From a checkpoint of a small transformer trained on Wikipedia: tied embeddings, a variant of SOAP for these matrices.
Each number is 128 + 24 x the weight over its row's rms, rounded and kept within 0 to 255. Layers, rows and columns count from 0. Numbers have three digits each. The size before them is the row's rms in percent of the matrix's.

# down: layer 11 MLP down (transposed), 768x192, rms 0.26, rows 348-527, columns 32-63
# up: layer 11 MLP up, 768x192, rms 0.328, rows 349-528, columns 32-63
down348 114:137093087127122180169114139136154118132119120119113119113111106112166119147137157103124125142132
up349 091:158153152100093127107148148116113157129105144119144155110123158088098157139103125126101131133121
down349 098:192101174158135123150157134141116148162136138122143125141114106154144147148120124153167143135134
up350 091:126084132125117135146157157095165091095117182155102174112161166117094149125125124138113105138103
down350 080:103132118097171130104116131159138145112125089131172122096145095131103098123099117108123189113129
up351 091:135159141108110134162134096149140112096130082138112150122136118112137155161080122109127166101147
down351 099:144123128101170120102128114138156175158141073164144144164150112095121096144095130110068120131125
up352 108:112109138139104152112135157152138098140142153122091147140150102122119105120144125148156108132117
down352 090:132094097139132162165121132086128066153131113128149090134118068142157177107115150183113133117092
up353 108:121153131121106125165149135101112111130084139113121133127141133113134100099164144117123152111166
down353 104:161147142116140144103142120082148099107135147159130132146124129116125103132133115148128176132153
up354 095:153119117127174079136135127162146136078131130151136133087141127125116120161139127107174118127119
down354 105:122109138166112153154114114122094135123140124089125099121087145103109122157143140150125118158093
up355 100:147146108146063135128124148145158089127136128129137171114124144122100101148136106165134109121115
down355 113:123134153113126150109105159078101171125152137079119111105134138079105108135117150130153124094170
up356 091:108102150127163164141118117121201138138124126129124127127134174106106147137114136171112160071119
down356 097:084132135151131154140087087122131093110210159152130141121123175120115108175084161160139114151078
up357 094:108130147153141142144127158095159115121160125122154122100146120091099163107140118131122110121086
down357 095:110146131135108114124095131167123113147131139140078147124152127136128104086085107144157146113143
up358 101:112111127151146119123128115145157126094085120134182155103102104123143143176159057143197146151145
down358 107:127136148110120117136139157120169061120113109121128126119111117136143128117112135133121114135114
up359 096:145121140162119080137112144123109132135103116148123101104127153142108142097170099104099093159120
down359 102:089128102102142115126090135134138152106112116094087149152125137094118104122120147153162147121121
up360 094:112095138157127168068112130135163092075136133133136130115103130130107137118152146122098135147103
down360 102:146160132137094166128132135102168122093119149106104141120165160108141107123148121103122125144133
up361 097:144097151090150148166117119124141133145124163109158112119129115097116110124075133129145114100084
down361 096:114101124097126098140155102116138128148127170113150113111130106174112116141106155112134152144104
up362 115:118147098114088128128080108145142142120114154147116133116126129146094165094139164165108093140141
down362 115:124133114149115133145120133188124160139130151106127102102144122084105107107156154164175113119154
up363 095:116117107140137123086094133132102138114125110120122131158129091129141165107084123101149115153143
down363 093:141170113110091105099135153146113151123143149147130164124085117110146153146099165161106171130124
up364 095:160153138171135147114140110125160117115142182126163155131070108097064141112139129129106129146100
down364 093:129121130115127079153136162114136121137129116117113138147167135127126146119090157090157065121079
up365 093:133141130127125125109159146161104078167095125124104159163132139130133137146121110144131137139129
down365 096:115124114145125109113130120135126139117128122136154129122139143110115087094148144093115137107109
up366 099:134161099175111127153145132131108118107094103125141159158084111123137101145112148166127114163156
down366 104:177125119113105167148084144131119093114110158144150145105097126173155120124106123145124142141070
up367 092:129127139088109147110122066145100134165111143137123140122109096104121112134141154148130138127134
down367 097:122140135115129136159146119141121108164116153139143132136143139140142106136136125091125112165096
up368 103:161111097122097116127118143127118162117126199136114133142119152105150088161116116109108129142146
down368 109:131115138156142137115111116090149175078128137141133131153128137113102133146164126151148153127156
up369 088:127129056153069135126134134107140115077131114126092156116175106107151177113148119138160134098107
down369 097:117140145108137137092152143132142137165137154106155141123096137138138167054106174153112114105111
up370 092:135133160160129126128129111138086121062146185148104140118137146104124140120157119098142126124099
down370 091:141145125122133144137137123168145148135138109122162116120105124146098093075135122132135122138186
up371 125:117127118132139097130131182122150110115123066115150162152138154131160115119121146137094098131102
down371 121:159150123141170105109128145119191137153104122129146118139155159119175076125136086147180108111154
up372 089:097141132117079158135135107128071128098083142154106110123100123132122142110144129114157161170113
down372 090:130153085142164150128112147140144138124143131148152155123088126158142141134161130104116109104141
up373 098:118136107107114158165132148127117108101102129161147185142151170076080181125092133135146107142106
down373 103:131092127104150165156114151093163092098152147107156150111118152147136088119117120106155155159167
up374 092:182129144143151098121161139139150117070130112165113141112167155149113181148143165126115090107129
down374 104:118136099100115114125126106129105067120147165118145172105140148141117097108101125166105139113123
up375 101:142165118124157116094102107188142110142100162150123082130109122151128100129153100142110119131127
down375 108:099142166127107112129089135119134118124118131126150120172132150166138104134101177140110148105140
up376 096:144156156120139147166135112101147131136138142170137120174146114119134166121148128124161116142120
down376 090:141118113113131098116156156133090098110139113094106158075115139127092116128114097104136150133140
up377 096:142146175155134117109126087115189094181131109162144126141138135103123133136091138084147143148122
down377 110:117132114108188161141121119153072109131153177071077117131187102158137138067152141144116143127149
up378 089:104148174116131147164108193117163118158120147122118190114124083116112135152112120129125099126134
down378 106:171108121154139149141142152129178146090173142107171133168080125148132107141076142130117125130123
up379 102:089119168154079129112080130153160150126102101119145120167108130128111136154137106149146110119136
down379 100:122116157123114149165118130104102118154130173109155163108116162118118121120107175160129116106126
up380 105:108136133161145148092142131145153175134140088108152174166138162109113160092144165114153133114132
down380 102:192139137146096161114131155141166134131080104157132159117090149117123121165136136129104117133124
up381 105:154163154139117146137142141148084170109129125157140092182140134117110096144133136136115105128131
down381 100:118091124102141137155167143115133141143120134153144065135147115147132165119167149163093150114078
up382 117:112130118131150116119126128080133154133114119118143159128129108090096149114147102134153114134179
down382 112:118144143131176156119120138133165153084085125165138095136126134141102124120112102142128129148090
up383 114:101150161109129172147144150087122155132102140148152085138083112115123147167159124118136135126134
down383 087:147153094137134095154138145136131158099151128104107149118120152160106095105104165127138137119121
up384 099:124100163125127151137143141155138124092103120093142126119139122088091121126126121120142122130135
down384 098:132154114152082153126118132114116164150161118110134172095149124167126153152120093112149122127130
up385 109:122155172122164104078111101162167147127091097116164163147133138139126106132162096137158137147132
down385 101:134123141134080091156134177108130141173160156135123143073086119169123159137127129165117154092129
up386 118:149131149173115086144169112124121130124122116081109123165161161126133109105079155130113118127142
down386 102:163135168119174152163103130152154105073108160165134094127119122155125075154118097125166120101135
up387 101:105131120138117113181124105155137139164170134079122179172152140124127116138167083141162103118077
down387 089:133109104099103117138132087106137131126121109131121112148119125139136086133136150109110175114158
up388 090:076149148121114126127058118149109130169158145082148160114103133117172130125128091129084169133122
down388 091:107122115129127127127121142152116163163124089122140121136114128132104116111122073107119101147142
up389 096:132150137099086147166138132119120125151106134163120110117112146111078170109159182115122131137118
down389 087:127087145137095078101118138104127119171090116145129119124121113135123109126140151137111187162116
up390 118:117140158113142131160084143105114145098117145144135111140183151110158106163143073117129103135113
down390 099:095116116123140135114125109099110104136129133132121162127108136141080139102143149134105146112135
up391 105:207141132134120140136110103128117141151154158093110105130143133116143114075139129089113151099106
down391 113:126137143134107126123144183096101119133091171087134100143112159128107128144130135127131127120116
up392 104:120117139124120182151107126123154149116140096150148145127073160132151158148167099130121117114122
down392 099:134152124106121111126140104112122076133136156129122100128141093126108127110176130141141129108126
up393 112:117086105131155159147131151161138136105112099128135116122119161115123109158136152095185144138137
down393 108:108113120113190124133114159128106132100120102138139101124109110114142135096131130124100116117107
up394 088:094108167153147136100098126139148139090130138121090154125063092144147116132099145142108146139151
down394 086:124140138095120107158104108129143077119165179111123136140124131141167098061161096137166146087154
up395 095:109145157054120132112173104131117097115120065135121117112153162115157138147116140111129166178107
down395 075:111119125112126159189115131138140150130126097121084094117125110151127112132133121128145124113098
up396 081:121124116128175127118095107119173100131116096125125106104132121117130087144153106125080133111098
down396 093:162141129118119159106143112121153118102152088102168119110149116131121126121129159150190132151081
up397 111:155160130141152127128147102135114124086133150121181099138083105141100148097166112092114120106140
down397 099:125098115088131142083071159096157140119083127162132120097171088133159172125124142124131164166147
up398 109:135111088148108136140152096152133103119130100105138152130132151111117149133127127165148153102120
down398 097:199126151119147105161139139146112116123107139132094141125158138178137166149128121107102127151105
up399 106:119121126158136151107149078191090165115151144086116124119122138178097153152137091132136165152113
down399 110:135119110146090099148132177118114120144155159131128127133150102143122101111190125132121135094116
up400 120:090112084074126144135132135179141129162119151091076133129121079142110104142185117120111097127130
down400 093:123118126135114101102138147099143135124082124133158102113130092170157101153095151112136106126120
up401 095:130105155139145143148124110154114108144138145153137141145143093139117100174134150157127169159129
down401 097:138148147117125135105112141180148184156116036130123117090107100189118117159130148148146141080100
up402 086:128118125098141129145122162103089159132147115172127136148130098176149122112149073136150108164165
down402 091:145136112106082133143099097161143128117112107153165146133139169093108136103122123115166128121118
up403 098:123100150142168128096135097132130114157168096167128152148130116121145124137142146148143152158107
down403 105:139127111106130118102124088085112165145129124123106107115123148094104128072120150109124108123131
up404 096:144111088152131135080121111125130110125080186169133105167120174106145141081188138105120120124132
down404 104:130126079154149095151149131144127119138088123132123143138154191077154107111101155107131134126138
up405 098:118076117119107126113093115104142131148124121119129111139111117142123134123152086108099145122134
down405 096:137071093094121099077082128123113170143103086123134104120113148091127135135149115135139132122127
up406 104:162084118101083096140089149144112134124121100098170125134116153124104125096126110144119123151097
down406 110:156150127170142164136084144157131136120161189135172127140112159129103137136129094102171088116131
up407 096:141113168158163164157149094123082180140140115116159089129156119118119162154180109152142158111155
down407 102:120137103136141070116101144148183122067080141103121161102127127108117133134099150101143157179128
up408 113:155187148167101188115128121095088106111110133151162136118131113133139102144136109132101083132148
down408 115:150083110141134126123152104133137122139151143142128126163161165131134100172096123157141140101162
up409 107:176122132132174127118161131170125113139123136133155116087093112065151117137119107140119144125164
down409 081:082105100097121099108093149113123132109162164134087116108118122154117107154140159113105129102115
up410 085:087097136125131154069110132155107133137124122157101136136158130142118162149142160102167147099142
down410 084:112142111152113126173115144139138152139094117125133105125168138104143093098142126150129167131103
up411 092:131128145120085147102131093101134124134108120111107131100118114135110117144167138154130088108127
down411 096:142114110109137102143113123133082120126117151134124169103149121121108116144098080129114127118142
up412 080:124139159153159121140146134087153119115112112127196121105100139087078138126153128105145136111107
down412 089:139105151105092109112132121100119119149103176158129155121136104126129120096122134115108146077103
up413 097:149138100112134131119085131161094105106165116117162125121136099147089150185099085114152143160124
down413 097:090081164178143133190137146123109150082123094113107103177110142146077119131111109130146178120113
up414 100:127137104096124110143129106134121114123137154129164114149137162114068132117136126137182161151138
down414 105:156124182112156185150112118160131117141155144149130089128127136167117123124142134126157139149116
up415 087:091113122149085151146099111074158127101145106129143100144113101146151151140125094088138116141146
down415 102:137133150123110092118104097106137130161102139138092118111149129103084105146126146117123139118191
up416 106:111134163133153130132118094152154122127131112109137116135100133149103163118123123148119115104134
down416 088:206134146132093107100076110091134083099133104119123148075118131156141116135131128130093112158106
up417 108:161137136119128104143137087147145150161163094102112192145124120136152125118121161124140134110144
down417 097:122120078087118132134156121131107164124090128129086089122174125138151143122115126162152123105095
up418 115:127146116125127141066097133104088156107105120155172167122153107173145116101149106118086105124098
down418 113:094138113172117150108151177152131115129156131113126143127165108119159130116139133166144122117106
up419 098:089093149141129123107127120127131110182138128162130126143155098169113110144187105123134122129108
down419 102:133087113113188107125168125091104117140121148154185168164175117138142123122087160117127129120123
up420 096:156128096178103128144137094125144094111140162156138129176098115131139137148132125135110102125157
down420 095:150088146133059102139109129097117143182134091133125171119174108137146151107119161147145167196075
up421 101:121117143148144131140110149120131162160130100119107152157134119087155139131133126133166138169099
down421 096:144131162091161145149134123116097100165112110109127124185146112083140130107137110162076100169077
up422 092:146110088179133141122120089100127117130112124095120111131176156106128137119125163129148154131090
down422 085:107149122130064085151088143101135136117140134100095123105150128119117097108079097117120117080088
up423 103:129129157147148131109124107109144146165131153116074123144122134097142131126134149108131156136124
down423 102:161158213146092099142143098142112122130180128120132146106143122106097114118125121114182105111121
up424 107:153091112161098117109117125115127098129132099109166147142108161083123161119114144103125102189111
down424 091:083083136166129101174115113131127166107147172120089142133117164102122134117126191133139141150145
up425 098:141105091153147147111113125150136150112129134146156160103115093136125094139154142111156144107150
down425 094:158130122156139151099153091127139150118135103143106118095142118142121124088120133125094168130106
up426 105:125138116115105119117121162137136154131140077130153081148074134106110155159122116125139133162152
down426 089:142115134156127110099122114117162102095128157115096120114091146120139134171109102117122130062170
up427 091:135129132173117127116094122141125150106086106128157108139135103155129105152126113116205149115141
down427 094:130182127114119126142125163115119122130132090119104120092138149099126115097168093141114141092108
up428 089:177081119077149124107140122139171148131156108115155151161088139129163132160118139111127114147120
down428 089:091144106123112139127115083131132122115114134102103104100134119148106137097193144101129115160148
up429 092:149088094147155122105170136136111087102113136115129131153140116171123114106117139090120093118136
down429 096:128113128124103185103156126099113110144104121083113109160097112094111137151155111165147131135146
up430 098:172174100107123162151098129082136138137100100125163124153123107099098172168128168109132130128139
down430 101:074144121130090170137094163157125127103133136121150145143131125128159099133137096137141113180128
up431 102:133153127122112147143132137138086138148106118150163078177154120130089120100138057103189143181090
down431 095:159092099119127124134141086136136138119128144147125129115127131144140107136152110130120140150104
up432 101:145128152180166152137167130146096151126146123139116099114154122098117132137111150129141113144109
down432 106:085118101130090095079153135084094134102143171112144140117128104124127146116120099137168146125126
up433 108:166186126141170138107132131151140120099103135104095107131130138109141145131096105119119139118172
down433 102:116140145120140097088151101125119123115143099152123109084162137136128160154148129088104166159143
up434 105:096122155135117119129159099125128145126143100113139165169132099151123110128120112097110157102076
down434 098:119122096097065155148146113121105180122155138170124109140130102132138128122140130132124128133093
up435 094:136097093182136125111116150159142132148106152102096118162101144099147140148093115120147154151168
down435 087:139131131130100079144167114127113128121148121106120122135104181135140119115134160091132120120084
up436 104:160167179103139125117161135119121110130124149096076139120145137082155146154113117143147143117113
down436 092:080122160156150144106082130160139125174128151138112146093120095152108147122165136097139141137092
up437 104:184133139104142103165126094141170169111133161087153128179131131146147134079137117179105141163110
down437 110:115108117116149112096090115122101146135129109157153082106140124146132082118114141134136145126105
up438 101:134103116108126139116157139110191134067143113130099121144118113152140183111135127146143176122121
down438 110:125096105098120164140138148080154114100111159117097139187140166154168153107070116162111154114125
up439 097:152182157138165129101160103156153154109108145174117154103110070111149116145138153114150115143117
down439 097:100122125148130134153068086148135123140103141146114135124153098114128072114135125142148124120098
up440 095:133153079174107152126126131118108119154111139125133113131117139085138157089109122148135131122122
down440 097:140126135110110173108126112139103108162123147136134094136117074112129122144123087136110155105129
up441 099:137138110138100120123113141132165133117125115129180130146146086136139119141123099110192090159100
down441 096:110103154118113095098111132115111084140131140128125108089110115123165125152117115129204125144142
up442 115:140103084165136140109111139105155161150120114190133105122143109097146107129112138140171111144135
down442 102:134137114077141167092106097146140143178166110165139092076145115153130115107121168133124122120159
up443 099:149109135108128125137109126129126152125168081119137143158155109103108159120096161114154125159147
down443 082:146146118137151124181136103129114134134116131151146117116137124172165100115153098127160122109053
up444 093:141110108139153124154114111213169120132116091102150097168139121147131138121140130129137156138155
down444 100:146087139111134145152153129163146155122122179085100150133134140169187133149116126092164133153083
up445 105:100103155097102108141097113156118119184120137134135117099150108118144123113093102137169151119103
down445 093:170127149143122108092138157154122115095113157082125140086105158141135108095123119100084086147112
up446 103:156133121116096130123168094142078130109100168153114099157150125108134119172120145110056133122169
down446 101:135120138141195136118126140132140108146143106151123144088161117124134125079085130101130134148094
up447 100:148171058120105110196162078101136104145174144099137172122119100134156126117141167159112120105106
down447 110:121134144129086120114152100152140134081119128154119097195132196155122128166100138142096129164111
up448 091:117120125157119165135124152126090111152102127151152114206162155121153119123124111115156093139119
down448 097:129164140093136133133068190139144122092065124138119147127102096129152152118151123116115113125116
up449 087:097184133120144123152131107126187136120112110126103106134089133144119112128093106133100158112159
down449 088:082116116091135134141102142106169113093162114127136141112127139152093181079113116155125116155141
up450 100:131110122082104098105147152101143127102062167131122124174155170114104102159155149131157161130103
down450 095:116126126139142132128124152114084175181169137131117050089122170152089090132099130127135145110172
up451 097:123141151120139106062116129152137155118102087167123137087156110097112144129121145121138161144134
down451 095:099114124133140159109147099154084087149138137143153187123160162134120110192130138108107099123085
up452 110:095094124167123175118102101131096121109119125115127130134072121110159125150143089104124117151130
down452 110:146172129136144120113100112069166112126145115155142111110129145121123105134114154153084132104084
up453 104:095119117103156146129161189109115102109096112125107144139123136118176123127159125116093111188097
down453 086:161102119144144131145080096130135175102125120141134112108109112163116115152088099154086137123149
up454 096:143090122129124137094083099108111104100157104150137118164134132159101121136150103118123108105127
down454 082:090140176105095168175138142159121113098123110130100158143145156139138107144132115136123157160131
up455 102:128121105113165137095105128089167120119086122108148122132098153126155071077091119121099117087133
down455 110:175149132107121134108099143095105150118107127080142145146124166147121110078113130095141128120151
up456 104:134109094136108130130087109135146136139123138096128136089152117132114157112119145117173128135139
down456 103:129128130072098147146103158115155131121142098098160142140129105148143119126125101124160125113151
up457 104:143123137127115148072148110114150125121127145144137132153089108171125104112121147167134104122107
down457 119:141122114107141113120116106159149107110122124103106062093135147130164180086154154099122118119153
up458 098:131128155131097104120083078176103130110089105184159145118147106086144180117115124133134146118143
down458 091:127113113128136159121085143126175153074112154150135120129129136116120173132122102088153106100098
up459 097:130120134099136125094136139136143145162135135134134126144098099145132144104100151140082146100130
down459 078:140108129138110132140119140104150139084126150117137185136139147159123108145122101095136125117085
up460 096:155134127142163131136123108110116128137080120113103187180124106108135157137130107135128142142144
down460 092:086115080120102154126098159131123074125110101169151113136132080139108105146172126140146154101165
up461 094:122125109121156147108126152145124178102117129118153101142126134117137107123106120146100131119094
down461 110:038142091139138163121157120142111144163152103092153104165124153141124126112138152143153138127119
up462 093:114104133149105114107124155117144134119125118123126122134087128095114122185132119071178141134106
down462 107:158183108148086083149132157104135155163138101159114135151120060113099147148087127120119114131155
up463 094:134109131147147141112145107161145143100135096123148120110128155124161069096114116118113133104105
down463 099:141133118148154129131147160129121098136132121137159122096142161152123114088076135107136133135151
up464 109:107096134153138145093172101197081130112084126116159096112159111129079165105108144150125099124128
down464 076:138118130084129144153126108127110153117173103141092129134162141145157116111130147113130149132138
up465 101:146139092123125158142175110119086158169134133097130143119130153134120120135117150140135148122167
down465 080:094134104157123119156097156147129119136107155126072148116170144173100138122133129098131120135100
up466 087:184143122180145111119116153129109120108139122133131149113120142148105131125136114142142135130098
down466 095:113125147151156148137090133134131114093138174101121141173066136132149160141106103082165139088128
up467 104:158161147154106105098096146102117107130108171096128186099139091108137120169120133130124115173175
down467 098:093136171135111113178130119155135138160154126127105172141126120087157122102145147123087157112132
up468 116:154119137115108124131159109103049073146133126116131126120073131117171174169169114122139109132140
down468 098:070089154126110125127101137149094147156161129143104157147141112100130151100091157139149147103117
up469 099:109150105156143155134149138140169136105118102147126157148100107149145120132106125149107110137129
down469 102:144135162131141122086130127161163112127150106163141112145094112094094160189154066093185121106147
up470 088:142172119117147134108140154126165106115169139117126104159130139118171138104145107105124130111159
down470 098:100131073114125112112157116156086140174165084083162120109159109114109132133132113125168122143114
up471 107:135097114104114191124135074134129118131133155120173111144120140153142167136150124129129099107125
down471 118:153183094122116133151114160130093120126097184137134150131093125139151133128125095160141121101132
up472 091:140103123168128151144143134132124130129128092137124104129108135123148176103097099126146132154153
down472 087:110111146118137123122126184144111081155114129118161119086129112111130090103082111182106079114136
up473 096:139144082088136106133112153134157168092139118153109146154108133142125137101131107135108107142058
down473 095:129121083127152129110142120115086123113158134123125124128120145090139108091102113126065166097135
up474 082:099138118143087110159147136130164125129137156146116145162159120104169116124168101138186103145123
down474 097:111133112102129136096147153117174131146160127077130104085130120136086131097093099136125131147117
up475 100:112134114149121131143151096137091155121128091166131147126079107115127160146114171131139122146118
down475 095:149148124128115140086108117103169072168127106087118111146114127139154106143107130143123111147125
up476 116:135119156145095156119168131123155136118138139097153155092118133088138115135165114160126117090135
down476 125:188184197090143185125155160152123128169181112152150118099110150130080123143145104082131168096132
up477 082:145101173120129146095124119147139150135118092127109088194144153065116147113121139118131087194127
down477 068:064160131140099079160137100143156155103097097140119142115154091161141122118104120096117117119165
up478 101:121124110141147177105095107141114139115084152133070114127146146114136133151093132112128154126119
down478 102:126158138131141166143137151124121129111144117092075164124057109125137146126138147141104135142101
up479 099:154116121170109169142101143129097203158134090100118144155154164099076132136122108154137125175117
down479 089:092179108121128112150113145119115151148104145106118145054131129161132160126120110115119120147164
up480 104:158170112114123131115091144116081131100111150115168112146103098182140117201094123138123148141177
down480 102:093118157127094113134156138127093104135168130105094107089134132103103123161132138147161137145131
up481 102:138097182117113160179130127114132114082110112107152136132143093109148143106126156142121128175144
down481 112:124134112104117169132157132119125074149147153125128160086123159120137150141159105108182056108092
up482 092:103144149107179131143151148180097123121104087116155168143123102129082122097176147101116180137130
down482 095:136131106111109149134155135152147141076148179126124094105109144160191129138127159133076133121160
up483 097:153148127108162122162165144163139130170131103114105107142110122116156170122127120146120160116121
down483 108:111130065130115130153153129134143179123208127110142148067117079134155134165149126147164078113126
up484 099:153114116158129114152162105111134090136142159112122167157081156123133104139148143144128150139143
down484 107:149135162137136139177123180138135120140126124097159104078133146121178114162138112099141160142118
up485 104:153157149105139139094101102111123119155093158111113165080109101161101183166181162138135126131087
down485 114:128108147149091164114131098140143129119100138134107149127116129137120103163103161100137113175145
up486 102:120102103113125122194147118139158123157141108136110125147153076123143093095142110126104155126122
down486 098:139148129142140134114129132137130148150160100129090110194129095063111128114172109118109133129128
up487 091:099141137101112136129125092108115093120125112178126111126092119114122115112163133152175147106122
down487 097:117113115089131084160087124116120155132066125177141142110171146197121136141141128119123134132129
up488 103:137152142086146100119093089103153163118128137129127155105116187105145126132125107123110147106107
down488 104:115128141159094121166102134102140148116117138116095102129123159114116101145145142151146168125153
up489 099:153111112121077137096163109118122133114107118154130086138158116111120123165127073128171139076154
down489 085:104152156151138151149123111126166141138151142094113137161098133106135125072159152165107130176118
up490 105:123148129139132142153108099150168123096150118165123129142108165168121143133163159081128077119104
down490 096:113111130088141144107142151089121142122151135130096110126151142140133124121117109171175106113124
up491 090:132092155149122119058127127080112070088158159155137150122119121126127133131077135120110099105146
down491 097:136134141120085100154116094110101153127138152105171126124124105131160106140122121100113139130165
up492 102:093137111153120132097153099125183118143141106123120142140131061136116147091106109116126139105099
down492 106:126136154103151109125108178131122068138105124196135148138148124145125141135159117114124106130092
up493 084:148077080163106123168120135134124114118120113116130132110098134107059157151131148124137169181125
down493 086:129126132122130117131151129150105125142102105118141076100098140114137099126128127118153153139151
up494 097:135105097142144120128149107102167083092129141122129131157119102156120119125140149121150123123115
down494 093:120120125176143126119170142106142153133096144149140128092104090096130143138137141117110171096111
up495 112:104157121114130178137081143168152090154107120129158072158112109080101152133102104107160129111132
down495 105:136177107160162135147132109167092133124137098123133114145132179166115102125134093091135117126135
up496 104:140137136133115130122141152109113132145112097112163141169137151166110130154087130102120087168157
down496 106:138105103112125118131141113118099116159137102112110082093112106184124151115140089177110150099116
up497 103:177110111086114172147161111134149155093121132153100167132133129136154081141114136081097128077125
down497 096:153120165129121153134128140107122138112133138116121081120112119129100133134172090090118099186138
up498 098:190143109155122133133122091137120125176124162131134112140139128112129122104134130147118149105143
down498 103:104127125127156125113170128114130127138135139101150164150160144119097172132137168158133117082167
up499 109:116112149112101111148107130134157112088152140153136132113052128116143113108119112105098141158121
down499 098:105087096164096090117134132165075159110130121139196159106148125151108130115130141100138136141123
up500 092:147190084154102117145134120126151131140102115143149146160123121115068127105129113088107157133104
down500 103:115161139100135125144161109141118127117129096147146139138117125169175150092168111102119124114127
up501 097:157168100148138129117127134133122080163108089087119110137127087110130101181134109150133114127137
down501 104:085086091141090116148146118118111157085146130120119111176109155150117124144167149103139114126134
up502 097:188123118169147155118120163119151144170060129175102139190114114159141154148101121129134165150143
down502 095:151125122152100094122139119140187117124135126099104134110168104124098140069102127109098107117128
up503 108:081128119124134166118139171104136062097131104119163123154153123078141135097126155124134151118134
down503 107:106109134128097120103130139132099155151159104153158161129122092121125119149110122109107076160126
up504 089:091105065137135103114153096159119136127113134147147149148156149150118140113155146131145134117144
down504 106:099131121129106129087122153136129121151149143088142135168115115102158144130147134166085173106138
up505 096:159128145127143088120090158129150105165151121146170091147106170166089100111110151129129126124112
down505 107:144117121148083135119153152124150127171133131154125163099089080134107133152177123138110165100134
up506 099:130119073133110150172103160134165122121103128114087127096129143125113090088106115108147115126124
down506 073:092095100154147120130130124212147084180136124133088160149143144133122134138137144137109100121129
up507 106:170157120144161130184104117141134139076131128144148100141122161141142134125149105182130135102134
down507 120:170095153121133140079131125096154129124164156113115143126128122158130180112139169142117103116115
up508 097:079106123173116126160133107106119129106097165106097148166100169102134074123173070121085145126163
down508 100:087163092142139088140142160092097142161112202145133099094132144133120142138151138145117137113147
up509 100:125130097158106143145136146139092122121124129146115128116114117112153159133160159166169148090152
down509 091:149116139123132112105174127129115120120107129122130110114132125138052112127118081098142106133116
up510 102:147147132148106123095124154107144145142127144137093111129127155097127150172151102122186088086108
down510 108:174172147137118132176156138129117097103126119115142127122154137094148106090083147126135140134158
up511 094:129121135136150143148163134137154113111155099068124154108089114110184121176095127112089133152114
down511 089:145148175164121132123128108141096101086123139144109167106121132157092122112137138140102175176154
up512 103:104130130105136144116105140091080163137124144151153130140097109134093162145096132119101127155105
down512 099:125133152130153139082150128116152146119144130175143113132127158123123127132122134119139113112094
up513 097:148103130159087144128125130122137141135103129147137105124170076119178103168131098147141138128132
down513 095:114141117129102139090076118116124144158163092105120143133107136111088158150150137085118098143128
up514 086:153114121080141148158136119137129099166134091150130131172111127106114106115143093155114150112096
down514 103:117105142067116139112119105088104160131150140120128131097127118110161146103151123139110173081120
up515 092:131136127127071130155114112112110120103098127107146177120123138068125175129093162110150106111114
down515 093:152127099089142124121148123100154129152147115106099100156160135113125163154128135124156113126127
up516 085:103150132132133167136165129105117111117090125112169131119122137131108124123116141130142146138140
down516 100:142108135086152141163126147149134151132127114123127106132145105164134103073088130161128094122082
up517 141:123101129131110154099155145170108116150094125109091125136126157113137125167129154142131098141145
down517 158:118136128110186144182083142145160126122110159117132133105125114153124144040115159119128138154116
up518 119:144107153117174124144124108164150114153147128148154147110148144125112101137148127143106149148150
down518 121:162131182125172162152104139089134131129109136116087122119151154135103168125130108146087165157130
up519 112:115134170098114124153109088125134175114098160139155115133113092107093118119134109153146177115141
down519 104:123131146169125124151121115131098151089108111133151145130104179100086158108136109131093118083139
up520 102:157140157135127123175111127130126149125126145153089134159075158120114145127132101140136116150158
down520 113:150094105172111102117114114100132126132108162161109139141158126181081128120115135131140180115133
up521 093:104138102121106139129116123164140146063128103114145102103139115114144116119134142145122094136116
down521 093:132117127141130128158099124116116163172149137121164133163110153154096124133066107107143143116141
up522 091:154137104111153134101105117164119126113141159173141114123158160149116137110124149152117140141153
down522 091:100129115138099136102112139098098111138144150124131188159155153126114132106141133144109126094098
up523 105:110142073125112170087110114174117151167148161124124151140156121133174129122151149182131130129166
down523 114:112152101148106162077095120124125104142135141137114116088102138139110126106091137157168168131148
up524 092:111091117157110117092137159092149110154127095120108144138110157102112111120104135132134127154153
down524 084:116129102136138108119125150159137097150141119156122158134097097132120156123174127129148129152128
up525 091:149152132154119147106083133172137152148156128132096124150094085135146131110164162114125160134131
down525 107:111092125190184137107101145134118176109133108118099128093151127132101119132087173125160128117134
up526 095:095138159092103105132142165120150101130128106139117192121094141121156125129132121121121162156150
down526 098:094113136104154125139141142182153131081135107131134158136185091152129138137155153098148147124072
up527 097:165167083118134101139115100099164108136073134160120180146114119117120100136128137104105130146132
down527 096:122130119101129091124090094133165086083131094168109125078157110142131071103107128135090102147101
up528 103:135134105104085143137091080116120136119107165124134117115069150129128141114102055127118175114128